Each number is 128 + 24 x the weight over its row's rms, rounded and kept within 0 to 255. Layers, rows and columns count from 0. Numbers have three digits each. The size before them is the row's rms in percent of the matrix's.

# k: layer 8 attention key, 832x832, rms 0.0215, rows 41-127, columns 640-671
# q: layer 8 attention query, 832x832, rms 0.0219, rows 42-127, columns 640-671
# v: layer 8 attention value, 832x832, rms 0.0217, rows 0-93, columns 640-671
# o: layer 8 attention output (transposed), 832x832, rms 0.0216, rows 0-92, columns 640-671
k41 123:127117082179148146064109139121118128137136123125124133131134109082112134152104150121102112164094
q42 115:126114164130108172175200101115156171201146118101125119139092098174107136095141137170130139175103
k42 121:155133152148153130111195197107114123150168102141095154141129121130128127143086125128129082161125
q43 106:170124168104116117093130144102165119110147088129115152168128165117096110111112162138107147136082
k43 127:123120087152113137065085163108086138154155094100151156143104151117097113152141121116092155178124
q44 112:123133095092132146121098115105106101121121188150132159156157097158105110117121113152145158083145
k44 125:166092105115157138089119089131091137138148132132159096087082128138146154130140057113136103103124
q45 114:130139091184131123143109118113141128147178160151114105156139121156107119138136145108151116128128
k45 125:122143109117183140168120101134121140127140152132160107117103104140127132128140096094116116131122
q46 127:143119129109139158139144138112160164077133133155115110126145124145129112115145132117133106161115
k46 108:134141146174119110103115143090104147094126106139131157115133132121147130101126119161160147186129
q47 109:127110157097105155159189143113125120137106162101096152166118098150116101147131085117106149154127
k47 123:135118126143140137154137115146112142137105146127092141116108145152133134086139121109115110160138
q48 113:110132121167131145095146104088135101136124107113140152106152143138125166096109149123147174120120
k48 121:124116139105144139137074134149130176110139101129119131137150111128145141134137121157115115090132
q49 115:195153135181125093119158144118074124142106124097138168139142149124127095107169151148165134125109
k49 127:146111158152150144099137166111106175158124146157129122135172143164119124133125132145150103141118
q50 113:122132106097129123096177154157152124124108120149135097125151112164110104120084142144164137108114
k50 119:094098083116138114146169118103138107156100127147135105119136109125135164130108116126146159130145
q51 111:091118143128171125124130157161118105157124138158115134169139141173140140098125115108112134132128
k51 119:112136138159127090131150105175119148171160124135116123128128146111129157111129132144100150086141
q52 130:142150150101163128160135147162117123166133086095121134123159067137116115147117189177142126091102
k52 117:129110114123134111104140162157145106116142082114146110139135131140123156151082149164176158105099
q53 113:144105087162113118185126129131078143134163103092102116131127110110156124134120166111111139122121
k53 120:119144126115127137111167186156111123130126101138126133129082119134161161113120106107156159150121
q54 110:146173157138116171155129152104117107137141152132128173130151099131159098159153123136173112122121
k54 120:145155161111142078155151152162145104128145123150124154109097120112136097109117142157149135110127
q55 112:107093148158137147142156116164136131135120122125109102130101161147144155114150112126144131125195
k55 124:131122141152132161144106101158121165107117110147146131161147151100139118101121145139139109110150
q56 118:152109112071119096082098138107115136118158114161144135154140160167120170121125143116136095123133
k56 117:134134106117071115133129116142068171135151126148108127119132142156133081115120146118147126098100
q57 110:099159137128072155134105115118130167133136135109163159105145084124149141143195112106090104170166
k57 122:165144142159117142096145134129156138127143112139094109136123128072133125099158119125096107187124
q58 125:105149106137147099133143121138144160107161125111104135140163109115124117133087123088099161122118
k58 125:124161117080149133166105161128107116132123112120095158122121155119117154112133134116077139140134
q59 116:089104099108138096111145180113142112163124119122168094143138123112138148133108134180105107115106
k59 127:084129143099093152129143113144178123155166102143119177143153107140112124118082097141121141139120
q60 110:135177091105137135155147106152118104136153149138090143171152101157159140140158134114144138119160
k60 131:148127106152127139098160129145155118121127138118133129135121078128121091144116124139166151144114
q61 113:145136105055153147062134100145155148140163123155081126089116108075153132140129173124127120135176
k61 118:099099151095120100151154119104135133121144111114109139085113148138118185112171159141128143101149
q62 105:130119143143142145157124129144126184115065123134109133150158125135152147124125169124133106121104
k62 120:133107089180138114103146097152134156154111132164166148146136145129151111124154126177103106170131
q63 107:121131115094166133136170139104115126105121128153106130122112116128138149133141131107123109113137
k63 136:152107123128153139180124094127079153138093137117113139096130141123118141111116142130137127102160
v0 135:134125136153081149168158106138141147102105136126103117149128109104178109148110073139122135124120
o0 137:099119135109139150088128123098134137126121153130123142132197121101123095143119199135155142118148
v1 143:113086130132130124129154142124133096152110119132143161138126130119166139139112138096140125124118
o1 142:104114126133117119115104139154142103103136110084132096108085124119120156142144158151129126134212
v2 143:120127105119110119133094134135114089128120151127127100095083117170149165099133127152186100190114
o2 136:150132139164110175127123162095113156108139103145181160193157116136133121125100122183125167121080
v3 146:128151095107094111131141146144123125160070166145164110109131125155152144135157107114161159120125
o3 137:118119166137121088138133124120160136156140162121104155140140150084098124133131111115120110156135
v4 143:146107139106136139133114100108107136138107122144117135094128169142085113121090172122138131147103
o4 145:115170134152110073144175097174124113141159134120076131108152121122145087172127116147151093142118
v5 142:132155129142119105135136123093143127129161088132149126173115138148125158131090084114166120112091
o5 143:165145113146154141128095142148145100174145107118120123141120118158122150154107120135122122132120
v6 144:063139173127180169074130134155078127142153089178121124166130121123126104132125159126121141156155
o6 148:120097106101130167143147111108129124136142125115053086104121173155107137154121097137128120125091
v7 142:192119112132136118151129114154106134143145193103087164102141100138126126153165129147127141149167
o7 143:067109200100130128088116092108147155127142132173104127109170123141116178149120141108143093116136
v8 141:083129067110111107184147124133165118140120110113150152161146130118154101115108120142099116136145
o8 142:142090151152087121136103148097117181130106155104115111152113108145121137171154162121106132134157
v9 143:163163118110070120119112124098141142116129086121142152089129142115157143079174150124112119114150
o9 144:133163133112095156133140117127116113102120134157131114153171096130156143145110138131167097097130
v10 143:124172146129127152156114096176148112142150136183166150117113139116123122124159162161076135149171
o10 144:116145121119127146211155166111107188106104122129100106128135106109166133125120090104169106113115
v11 142:101119133132100095159092115147173154102121098132130129135126097124124109170128136133163153112120
o11 142:129155136166087139129103125117150157151105129139098148154144145161140166133116147104129116165111
v12 144:132128134141093136109102097139140106140082133166096116149132131113119117124146114109130188135142
o12 145:087111150127131124139130138113095174124131137113098072150145091121126113119162155173113092141138
v13 137:122121164120096109126119112102142175119128162133128166087122150137141149051104110131102147119142
o13 135:132165135104114140136149118114154055135173150190100147057109138127125139148155093116105134111072
v14 146:126156086118115111107130117130152135132146130167159151162155118115117170126131124159102107138150
o14 148:137105096142132097146116138096124127090151189123117127140115123131116135101150134155114101185119
v15 141:130176128096166124156098116171115130160158141075098149150118138128140124102121121151121132116107
o15 143:117105159128097121157138093088119098116167135163108128123133114105127090104188121122144135137155
v16 145:124126128145146061120107141128115095135161138133181128143126147105144162125099093108143094107095
o16 144:159137160127116170144132103096115159122137173128108104059144131108110138141142119148102072147112
v17 142:099149119161131089115138138117106088148111165115100103153124137117137138099093093118114143108107
o17 143:170108151119141106149142082120106161113123076120135153093073166099128109090132161164090131111145
v18 141:145114110093156127163120108149123098136153113083110069152135105128156143103115125141102113131098
o18 144:130155113157183158132108134125184105158136081133156115156095137101114129127160068142181151112152
v19 142:147095155144143101097132132137118147167091109117137132136151113127137151159155121122120079135097
o19 142:092151102124119133121142075112117139152140141143139136085118118145137137119139105130112149163139
v20 143:082151147145165165101144144170131165103100154087136097118158145139133150149159125120129147142147
o20 138:099114092116107174146099140158146089166127125081180137127130162173161091129139143120142170130154
v21 141:130117138132113156160106128097116093174111142116137158142158137109148074087145130145113171139149
o21 145:121162120149086136134116127182153114117141121145130123111133137137096100132099130141108121146122
v22 145:140148133133122134105160131166175154144120104085114098157133118111123120142136170103118133131140
o22 148:123113123118121125117126130134104086142111170094074118102176142166125157085077143079144153104100
v23 145:116138177121150182130157142105152098114127151158130138102108137118106125135122140144062103089115
o23 148:126160134113107107125111119152136194143086133089137083129176096112099102177105125122113112094106
v24 142:121154080128147124090137139149157108160121083140105145113100116123090145125162113139086099141128
o24 140:144085117100100131132112112121139121071101146165133122163138147107112135142143097120142147102070
v25 142:124136125107118110096134128097110079149110186069144120129094132110117127118080092078127151170137
o25 144:142121136137142128125147198110138129122119156125137143128130096065119101106110139155150123106108
v26 141:126121160153159128157122118155123196143117109118118149109080112173126164110147144137107120088115
o26 136:173167133115130107101134124138135116136119118099153106142118158102132094140143121142163096114167
v27 139:133090154121074151128129133100135119098119126133129099118179125149168108124156080132135098124170
o27 142:141121115116126127123146111112124187136138089107174126108126112136153112111165100118110140164112
v28 139:121176145116115167106132130124185118177159117107085151142127131096095150133075143109102074162103
o28 138:114125143136112131108145096098145123139158127117155099064130141134144097143143133129143131162061
v29 143:135175092138094121136141121123172150180140125117098116161100132174137142131103115124173134101140
o29 145:151109113133126149147110160123132130091165126136161149088107110117126136102069114093055097151134
v30 141:165149116102141127156161127126163121104122155103140157081124149141063107174113103136112098104131
o30 145:148137116133104146145126126142168134137116125161118105154142113108130107145152149118123087136079
v31 147:118146124161160144153120153132080139132077152154140157115104122084174142139153155160185135115097
o31 147:090088128116088086140102108142113116132151147121127114086169143145150156095107121160112181117138
v32 140:107076162112160118121136088117126156120130139118137121133117117131131136141117110105138151144139
o32 142:094149153094145130142140135106129138124135138127157123129160112132144167085109132147105186094114
v33 136:083130130128138125137164154163132147152133162120129114125129099150144120094120155160092144112131
o33 138:166148144127145104087122127143097133114123107170142118108157113081137126136095082113124102118102
v34 141:124130145132132128127138144147140125133126147130145132164106163136152128114106124147099137116157
o34 145:070133148125163132183123124141067091084132125139146124093114112123118133176156082141137129140139
v35 147:151140130150143107130161158129110100108136077138128100090115126134159140123064135106085136098158
o35 148:111157115116064115110101143169120140139111141141143156125158121128123200131155101158089150127104
v36 141:139147080132195140148126135118099132111072123090128164126150131133152105151090096114106156172140
o36 141:104110170123131148143109107086127126177144110114148119156080117183141123094127118098084131104118
v37 144:101168116107124101099126142108149120133120133100138111092111133122154153105127083172130147140083
o37 142:099086135125106141109132090101164091140111181163135134100170129107122131149103125112152100093137
v38 142:122128129126086122143114066105149106149120123146131157125094131095137096120099129111140121127108
o38 143:104116117140134160130148114149103105115136153138104208110104133212114143152164087121131087108101
v39 146:118116131118116115156173084118120150088138111108152128121105129118097090152077150122120121104158
o39 143:153147120134155166102088174105162107154146117147099100169149113136110160156121100097176132115167
v40 141:101173117161125134126114134114069119132156128143135167099159153152138142143180179146120153137139
o40 148:127108102106086112106153164141153141146164121106158099119107144079133114140125137132113138178155
v41 143:141163125100140152163118127114141116130099132113133114162109147140111129123147140170130150124148
o41 147:133155148136123147155135109124138109147102104144166138155137096104109131106137128124133113160088
v42 142:133113136153096114118135140100076118122150170182086102122096139126128125077132108149114096124166
o42 145:105149128142130144129113131112114116109122097134142113137133094111115143123183109129149166151113
v43 142:149103116148121092082149141114126064071145153141097118120140142114149096149100156139119142127103
o43 146:098127116135092120104092104121116128152112081119121128160114108094132142097127119168124071130159
v44 137:093120133127116093120142155094142144134144150100136168100100140152082133162095117156141133105090
o44 142:124107129153137124155083159119163147123135114134132091091090072092122106145086134118081142111138
v45 141:125158127124118104153163126092169128102141114105121099116094150115107133084108112091173151164082
o45 147:131141104133107112152133129177161119142138117151123144134112096166103079093144139156137108116140
v46 139:134103151134101156109082134112102133136147088108137126111101102133195159152123146123129130102133
o46 137:172120126130185148108156067189175134134124103155163102167174134092129117115148129117120136125185
v47 144:124093116147117137173121145134129119088105128158079114105130104131128126104115103164126087155083
o47 146:114164091155116139191188094137087102163132162180172163159134119102135119137155107146115108151117
v48 140:155076140120184109110129169128109131126099094165125134093112148114159190134090140143129052121098
o48 141:144122147132130117178176118107141105085131122140140103173144139112160075116150115123073140154117
v49 143:112104116125082107113107101155106122118144111133151130175121107156112117119077124103131112133096
o49 143:133128121135119120097106156172169183146116163117110115146143142131159144110141151163102130122141
v50 142:126083076106129161148140135139154138115122151140104156144155131145162128162134172127133145090142
o50 148:132141113105122141098131133115119114133109142128126078123156125130148145153096158087112119152204
v51 141:146106065127136143120127150167141133095110130096150149139146109150151133148141167161130121128142
o51 145:054175120119148084132101186166164149114093097131151121150153131132104095110141138187121151142124
v52 138:106105177129134191155117136131137138130138113168130144112080134157119073109148180148092133106158
o52 142:080127122145143121074129107139117128121158142125132143120137101099129145164160093101116135107126
v53 140:164139146097117095149141120128164130131130106111135121079083098108099143158079141149149059119152
o53 141:106093145089110139115144114170112118155144147111139109171155153133162094128149152110100104107068
v54 141:137122098105137109115129113117049130099163183098133120146131121155131157088087124143129111109117
o54 141:109151141132134127151126087121129144114112100136142126107173136136102083134141115149155124101122
v55 147:144112140073125141107120131137126128167172072176127112154130108110092138096112101133129154124129
o55 151:146120120142160155122137166113082131078184132097160106131103140101091123123111144116131146133166
v56 146:129152100135099106136146103094125134101130122107127152137090130128120113161121140100122156138134
o56 141:108125155130150097098139124110094108153137152167135148137174166148132156124102105132160097165101
v57 135:170113093132100147079115117110138122125147130119059125118102107128107127108093141150143103146098
o57 135:111156120132129142117159137134113100160109093150100144118131141121101132112114127177154136095125
v58 143:155138122131096068171120125139120144115126113098125126095170130108109101083102137125113044150144
o58 134:177163129127101145128146155138125131142149118132077126133149124131115124111087121151106100092117
v59 144:118152153125168109154131143107141135142080123080114097140151129121127131138141124120146121124124
o59 150:080108111098106120119145168129099097132137141133118145155111128123123108097144144118066144161120
v60 145:173141193158104157135138111166097116132144116124083114066124093108099114148180135126109111131122
o60 149:131167152104144066124130124122219114126156120127137137132121141145174145137157123134136159170118
v61 139:138129130142125084128139134041144122112087118161116143102164122101104120109177109146152130142110
o61 143:141109115123114130137102125098150125127169124123145127101146105151140119097128151091085158142084
v62 135:133140151153203139173130103148136104112104162130133141141156134111112089118097087096138131140159
o62 133:111125160108117140079084141125101147141094113145124066122138139095116126115138143121131129103122
v63 140:144141121089140156158109135124132159145092149116115129118145150138161129124114134179141149109106
o63 141:114109166138144131107103111133104099123125152138168133130123157205094123121088110071082152176117
q64 050:102062090136170114080084079111121116133135135124106153104178146127113157104149083160096133154090
k64 067:153160154095122126155134130148166118090151094159142102082136115122126078134134139134137127132111
q65 055:111098143139130111118141082110174125125108096129145143103082149171095104066135147100127094153080
k65 060:096115131055144128138141116091093131111106160118089112102136162129122157132125110109072119109123
q66 053:117138117110102072095158108121132127112159142116149169100090098109091132158097147115148133129160
k66 070:146145159109114114152108109120127114108111123140121116123118121131125107123148099131081129126148
q67 060:090080124153155101114132083141136102107098092130151139082146103155138133102134153181130153117082
k67 062:102148137137120076147134086128147124179147123089101112148104155143120104137134117087072114065167
q68 066:116119144105124121158147109147127132120125092139161097130149108154143135092184166119145125158147
k68 057:156119151148094131106101116144110126142117095125136122093134104118156169170149130115129188138172
q69 077:127197181117165160140124114158136146142118132152100157159135108161143141147136090152154132128145
k69 074:152164085163124135135130119111131096131131099143130132161136136054136112100118157152187134152094
q70 078:112100076160156111086102091086130144151128113119143160142118156124136134128089087116148106096108
k70 065:107118157091117110105166114137136123142143131108134121095150130132098146153135129149114109113127
q71 076:140089101145097088101146138134126130135097154091145124115101128105108080145160142145139103092129
k71 070:112111176115109146109138125115141162159142117105161130107094111135157119149136108096074142078129
q72 085:131154152114118146137155121183097153089120114160092118152153120150134157129134149103125167150142
k72 077:138173090132147120159136127163140094113119102135127119129131149118089131101134180154181104138135
q73 072:134123119142133140116088122116126110174161103144143183122113133172142142114110108108131116106110
k73 059:132140139117131147109155151162142133096150159113143140150118121106125149117102173109150128117105
q74 081:130113113150134133128126149121133101113130158095115121133087123119113062142117113151114145134132
k74 063:148122139129120129124083145059124114134124149115113079114085121130174121139136129069091126075167
q75 087:131177145106120144141134109149112133072108118147097115146140120150109150130145177150108112131164
k75 073:134141085136132104173154116152132152106078130150133123108112116108107136121130169155111080147151
q76 075:108110164112108128089136118095160120125132107085114117116125108090160115167115116150143109112120
k76 072:151107105143067131135127117131143126161172125118157122128126115158164087154163105129112125124133
q77 093:134177135116136111133144120125133158092123120138120101122143088141137128112146152139133124130140
k77 077:138154100170112124179143145158126129074115111124146160095160134123119124138130163125164120155119
q78 091:103155148120127139139131116135128111097103126118110089163109113142121110164130128132120087138137
k78 067:109138135119151119150157158167169119106124098156114150115157130092112131121136152167140086163137
q79 086:106152163082132130105123118147086170135151083128155153108145123130160182106139136085149155129168
k79 072:115143153146101141112129126141154125152142112095154123155131160166132143146101134106156143143114
q80 092:126178131102091141111130139131119115066116130132132101144113125153127127148133151122139105134154
k80 074:101147146142172132136143149150130126088123106165115162115161116115102130119132165126122079127112
q81 079:133166132120128128120133117107135159153127113127115151145123123114096171110148134071117102117157
k81 065:104105160134122151103124114105132110186128146083146129173135164153150148158075107110110195086128
q82 094:136131113059091105111145140122094177086134117128178089117161122133154162153132112125153152122163
k82 067:118141118164145128125128142144172122119080106117156145186177130145084128146122122113162121156132
q83 086:162121114111114131107118149113113171152120124133122169133139129109139166074141125097099121106133
k83 071:157126141128130106109084132151128133186129171106138128152093150130117166147101096124165178131175
q84 088:134127134114120102134175108128159101098144141168124071150142075150083093160109142152120102124098
k84 077:138136139150142158125129144122134148124109127135135183114141117149130135135167132087164088145102
q85 100:163131121162111100109121123154096129148104129100122126115174094105085144091114148124137108090135
k85 088:172139108116149091114161136128129129156141156133112151161150122154097098092093159092177143154092
q86 102:151105103144107157146157148124124126112148125108151179125178111087153161120133080124104153128092
k86 091:134097127111078124114189160165133101140140136118128150151153142119144133110128129134144126172117
q87 101:123110163150093147134138100124129143098114107128133100112126159152147140140121112150129124146108
k87 092:089139139140098162108114106137193108117122066137201159119140114129142140134144157121159147096101
q88 101:125126125098098129131148105152167127119126137142129127128135126152100119153106117151154144130104
k88 078:137126123145121171130164165134154149101084119146145145163159100150094136134133134136160100143100
q89 107:165140112115112103088132144102118164168147114089116137099167146128159169060085124083141092096123
k89 093:151144096128148114118137104151147109161121106134165171115114141115125148131094118125164186138135
q90 100:134116127121090137134117161128098135176111119169125179109125135142166136070137091158083144136142
k90 087:151157121094130119109151116148105132120141131149167073101113118140178163163100114152140125102160
q91 093:114092189127151108149155151124159071149115104125154179150124104133102094174165138144127100141092
k91 105:073115078123147117142162111127167114148154121132132150110130113136131070157149183165152138093115
q92 099:095109090130120135153120125120113188113136104136163133102148153112130124148153128127106129098151
k92 103:124125122129090118140148160145116141129112124125129096117176129150121139182144100135145113104154
q93 106:143111149131122112080113132160141139154139141113121094122128119151116148125114145172146128113101
k93 105:180163155094186102161134108111104150121108098125119123113098134132106147120094157098174125084110
q94 104:115106126126157136115117109128166130099177139161130129137119146129118098117154159118147114124104
k94 109:119148113131125116111129150107123130087107138132135123123150125133087113109176109146112113092100
q95 105:121128140143114171142137177145129161137107137123180149096131122137173133162149123103150142156119
k95 103:132161138171126132134108131123097109104092135155103166129166106122105103110119162104119142161137
q96 109:123081122211098135185078118128112115095098121152127117163128140150137141143098105176099108124131
k96 110:136135123160114146124143087109117134095109138110116131152131129125124116111131126085146093133145
q97 110:128106121118132108118118122111121140152098056113136174137167146095082152111105157117122117153123
k97 102:116123097145095151143132121133080120186167086155146156151118157136098164115119109153096124126061
q98 107:174122127155098098135151096156130145145120122094122177153160166147128125109134155142110132095093
k98 120:147123100179123136117135140145115101148123105120153110148153146176130115138118118162138098113108
q99 111:131118133100104122143109109118126197099133106117136179120112150104127156136152095085109125094147
k99 113:183124103103149125083097113149136187143138146125113143115115153141116129136158107120117156109147
q100 107:133137099085123112085138117122171142095169138163137103162129123095135166112113128122101134116078
k100 116:154122128096110110108107170094155095132136089102141104137139108131118139184075148164140116103142
q101 121:137112110177135131135121100156119149092114152146114140148111139101085126135091126153131165104123
k101 106:128154085115168131146124106111092113148135146167164170125139137140125109146137137125110083098105
q102 112:141126124157142126125093116105115136104103151115105107150130109181125100124114141113150130132162
k102 111:133082131184134133140143133123104147107102127129155114141124151106148141086123127095093103146154
q103 113:132132083086134169141156121166159153134168136111110092171115104117110169098152114139133174156139
k103 105:134120131136129157123136145145121133157161155122114128125115126138137188153133081118116088175135
q104 119:097117111145168155138184124108127072104159166149173126130088109102111118096119148169150171132074
k104 114:122129100116145106154166170116114107124126134168119134119133125100104139096108146175126102098131
q105 105:145112127139099100134116137135133131121072114130158157145138164154124177159125156151132159116141
k105 119:144098103141109156157162131138113130164104124142186113152139099137122131151140097111122094117120
q106 117:110092098105129082169136148143146145106135132105115169098141116113131168163129157099134098109142
k106 122:131140113072095132137145143130133111085095123121096137140137150111125120143121128147163141142141
q107 116:133112128126122121139206215112062118118133145174114104157118069163175088122120139145136108150134
k107 108:139138125115125174105184135116109105141147142165127110144137099154157117086150141114138089208121
q108 120:121115132135081148120105121170159101177144150108147144149134146077107144098119106139131154115108
k108 111:099053111126096118095162146153128116163124105109115156126124162126125150132098112126113126105112
q109 105:183145128171119142116129032152111152187140083097084145116124130113121168083147127095118144136150
k109 119:158135180125158127111102166134128162099137116149115133103111090132101146156105144130166106122138
q110 107:125153146101145104120149092131127154207145132134130150144150058145116097103104147189152138125137
k110 130:108132104098137121127160121131139167151106129107091125164137109117113131135120148148139109109126
q111 131:137110116103112110093104134120110085110138113165136137120118166111141170131107090130118134106138
k111 108:170125135087103092136137143150143092118146107116142134084149124142134157145117142155146116065171
q112 113:120096113083132121135110142109133127146152131116144119134126137123168142126122114130089119094134
k112 121:121138136092168110103132137139158133134127150118125083091140146155132154070127115139133094109161
q113 105:142132132104135086089171158134128119109120147130141123159133123110176087084107136147165138127086
k113 114:085129150091159100086126128108150114133080161114160117142152122111153142107153196130147136138142
q114 109:113108118125121138133177139180164134140108133102131126137120107127139137112146126146134142144092
k114 123:107125100107143157125174117113190112157095161129146139152142113098102108115142163096114118155095
q115 113:168124116159135092098116120147109139099155129127113127155123184110138102131070166166168147106125
k115 112:107100106135153089144103161111109147117156111078129132125146134132106158147128114151140158093136
q116 102:120149118104181118138113123144158112124119130136153137126141135138132091136087159150153131080154
k116 126:099132103116098173133145094098141139131123119119151118147147131124154074121132106120105161111102
q117 111:111094145140123143164137116123117107113105130101133169140121127118154121159125119111103135114148
k117 118:119101114131080119138088133151133141097121159099113125112118136137141142184093123125151139091124
q118 116:167171137105106121120102138101119173139160109127140161131114116122116176137088146086100145156125
k118 122:098125106150095140115124154099089151126117102129089158146122129091127115136134135129075148148099
q119 117:118130132112135152103092138123095092109178106125134154092113147124142147097137129114180096093159
k119 114:155099147150113090136112120133106151103138124155089146119112116099101109090162116134161100074147
q120 113:139155143122119172161141134084096106124112153138112166110136105143132080100147149123128123123135
k120 112:157160081110148120125128156122104111145118126147173171092089127142161063096143092120122087121132
q121 118:101155096135124138126123173144157112122167133111122099110146131125190136159102129121080086124125
k121 120:109166115101128122117093192167170088126161094110146112117153148137133150141104132107104128154161
q122 120:106121162142127134105091147112106105169112160099137159122126143091145145149126119107105131122112
k122 117:119130141117116095127128187132097116157132141130154140092106155143167114129121125156131084145133
q123 112:116150143085116139123136188144132125087109190141143113108135125162107107148113135134101131128094
k123 113:125161087120152103134095105157091122141087162133126123066143138123131113112135150079165102129108
q124 097:111130111058164155114117122119081128144154147135098152085149123128124139129132089115125077118153
k124 122:123134117079123087131146158214125117137177116125132086113111092154141163144153136169130125110157
q125 105:138092139126126094139133199171148138129126108144129120160122140112145156104130148158150095103117
k125 119:097133140132104145103152129112136162134145108141126160172127173083134152087115170099136132139153
q126 101:154129081124129161130134124151119128082133111104099128107110146064171106159111129107110128114158
k126 121:136159147084130110154146189123145127099118132119131112126053137142163161161146129139153120101156
q127 113:151133128158124116120137154083121131117116108124084106095134137118142130140146139159139116139133
k127 122:126145133101089140128110140151132141122159111110118127106150152166135130162162174148160146134172
v64 110:115147131117126100122092101139141124135152104158154148170156131120138120108131114149134089123146
o64 110:124147114151113147132123177132098150068138109137116163084127163137132152137126130143127126138112
v65 114:117079154161101141101092142169097173132170090134129086169157132143129133149141108117135121164102
o65 112:122129119126140144113117142119132092108142153136141098121155118184126106127121064130130138116115
v66 113:121134068126138112059143171099099113143136167181132108150132111144119136144094093098120121124109
o66 109:121133140127175106079134102170148130063117152105134123104124167183117135171130094126129156137134
v67 114:139123114115163128112151136106120147116136143121166151168128152126124122142224134147082089137141
o67 112:123120146126120108118129113095114138149095126122117153119118135134120115099143089128169174155114
v68 112:160133089130108170154104118153107106159177119138130143124128127092148097122117128163145130132094
o68 111:130147174128139108137152136134127119106182130132130111175137138120155129115159148086144155096138
v69 111:137122158114122146129132163121117109151115123113136104144146143108100123176122135173121124103123
o69 111:143154113144136156098160149119122098153115128102109101121121122141139101119130115095106154131111
v70 116:115154152128126090130145130138143134128089151047127105116122149107113125107084146128108098148124
o70 114:154133077155164142136157153114132122122081107199120121099144092143099143148139111160149146110123
v71 116:119100110093136135094120133086081126112172109169131112119103142108079142130159119176130105143143
o71 106:125164127132120133147133149128085115116150115130147113097125112150117130152135149155160139144146
v72 112:126147149126105150104123171172136118111166120121113110134101114152155129121126141138121061137110
o72 108:137127140114129171119130147120132148030146143120109139106124142154161147107141120110152136120119
v73 115:167146110160153095138134145168167074091127092130144125134132127115105148136135119174114114139107
o73 112:153146133121104146117099128132129132121143155113142124153099103118175161123170163110131083120119
v74 112:161077093149180113118151129168106107128113120097102138150106117111134141146103148119163098124121
o74 111:126136131141132136138103116121121166133164118095173103100152136113126133089116111128128178128137
v75 114:127119127186154119093136137102110105132112127176127155121121169103116132176085101129112160133154
o75 112:145131122137124095146125129112169161143095103114136105123136118152092126113158140132148110147105
v76 110:175111120158137115114118116108082108128110105174117109149132135136125139094167155150134137155160
o76 109:078121123118100164093103135145151110161155136111123136160135136141132100136122138156145120102098
v77 108:126112118106104096107178102144130133156167125074179135151131158123142185154099127107157143138118
o77 107:118138114128180091124114160148118102111124144124135159063176149124111070156163145155156131140049
v78 112:131141101124133142120150159117098092132101147122132138181139164122146084113162121119134096104123
o78 106:096160162121133139118111132145122147151124123150107139127138115082128127134129142151112169121130
v79 114:061124145146156127145144127161148139146142119096116135137141159151106091188104105096145132123123
o79 113:158128134096074135178140149140120142157112153141115118116113174116133113102098117136138109113142
v80 115:210096125116104144130104128109166121129122133131143112114131137153114124159137115131065122104091
o80 111:113163105139140131136134142136120122118126098094108126158097120163169147166130173168150156114117
v81 109:126130120116130122100078156183130109155165115131139119144154098127160141135130141155105129124108
o81 110:114178128127110139137131153168094085154127115166108134106118110154137108144124099128130103135142
v82 109:140089155141136101135141129139142124135164095104181145138140125159146141114149108119134142132131
o82 107:096184125120153113113075163092104089152088137110111116053153121089113098135113097113112098151127
v83 112:155108148164157123117146145127098128099135139114109128147144096109126052138099122136105095129136
o83 109:117145135148131099125130089149139114094122145146130141123134149134093189105108132142112123146118
v84 113:138130119122117113121147073129164155090168130099152134116141103145137145123067106146126121152138
o84 111:135119120130117139131137183139150104138116083114129150186076105144112129096126116072131142155103
v85 114:120123109143084135131147126095183105152170091125160140167129108177127154098155138107152123115142
o85 113:132108177099149149128151166111111179114133147088116099136114152120111122101100140094099096128140
v86 114:094139155118139139162118111128132092083147133144096080108145140101136109104152122113145104111134
o86 113:110136061107131167128132139148130140144081128139124129138124142112150135109151118119091115139112
v87 117:139188148099151089121120135158102150154128104087128168126172125126134159117130164134135127131091
o87 113:111152133154119178093110100104142171098169124146106137087119137114128136095139133140123101125136
v88 114:105105146122152160125140125129141138145126118151122130114145135122143091084137142128147124106123
o88 110:087094129108113140164127150128095128135123118104163121123132126114116151133129164113124117133116
v89 118:139099098138101118145114141129131181106084111120125134124161150152118138140099096135146115124104
o89 115:140114128116126168105150109128142104113136139137116130110133145165135139122118151085157103097174
v90 112:197152117108150123067090137148149125133117136163152090156136143096151131092122073120138129139083
o90 110:104107131185138146124137113080155108091124125119100093179092100113120090167089132156105134123136
v91 113:121116114055100130075127087125129125126127129139109137157130116140116156134113139139171129121089
o91 110:092135120126132169150076140118119124105100103109126111134125151085077113128133099091124133131167
v92 114:126179123141114129139159090138044128117103149073130153154139129133138127153132122110124090150158
o92 114:154125160152107141144155166109140105101115075159105137124113129139107147087109121121115142112140
v93 119:107098097135146129140109121126152120143159134166138126165165109155147156132153136121107100140157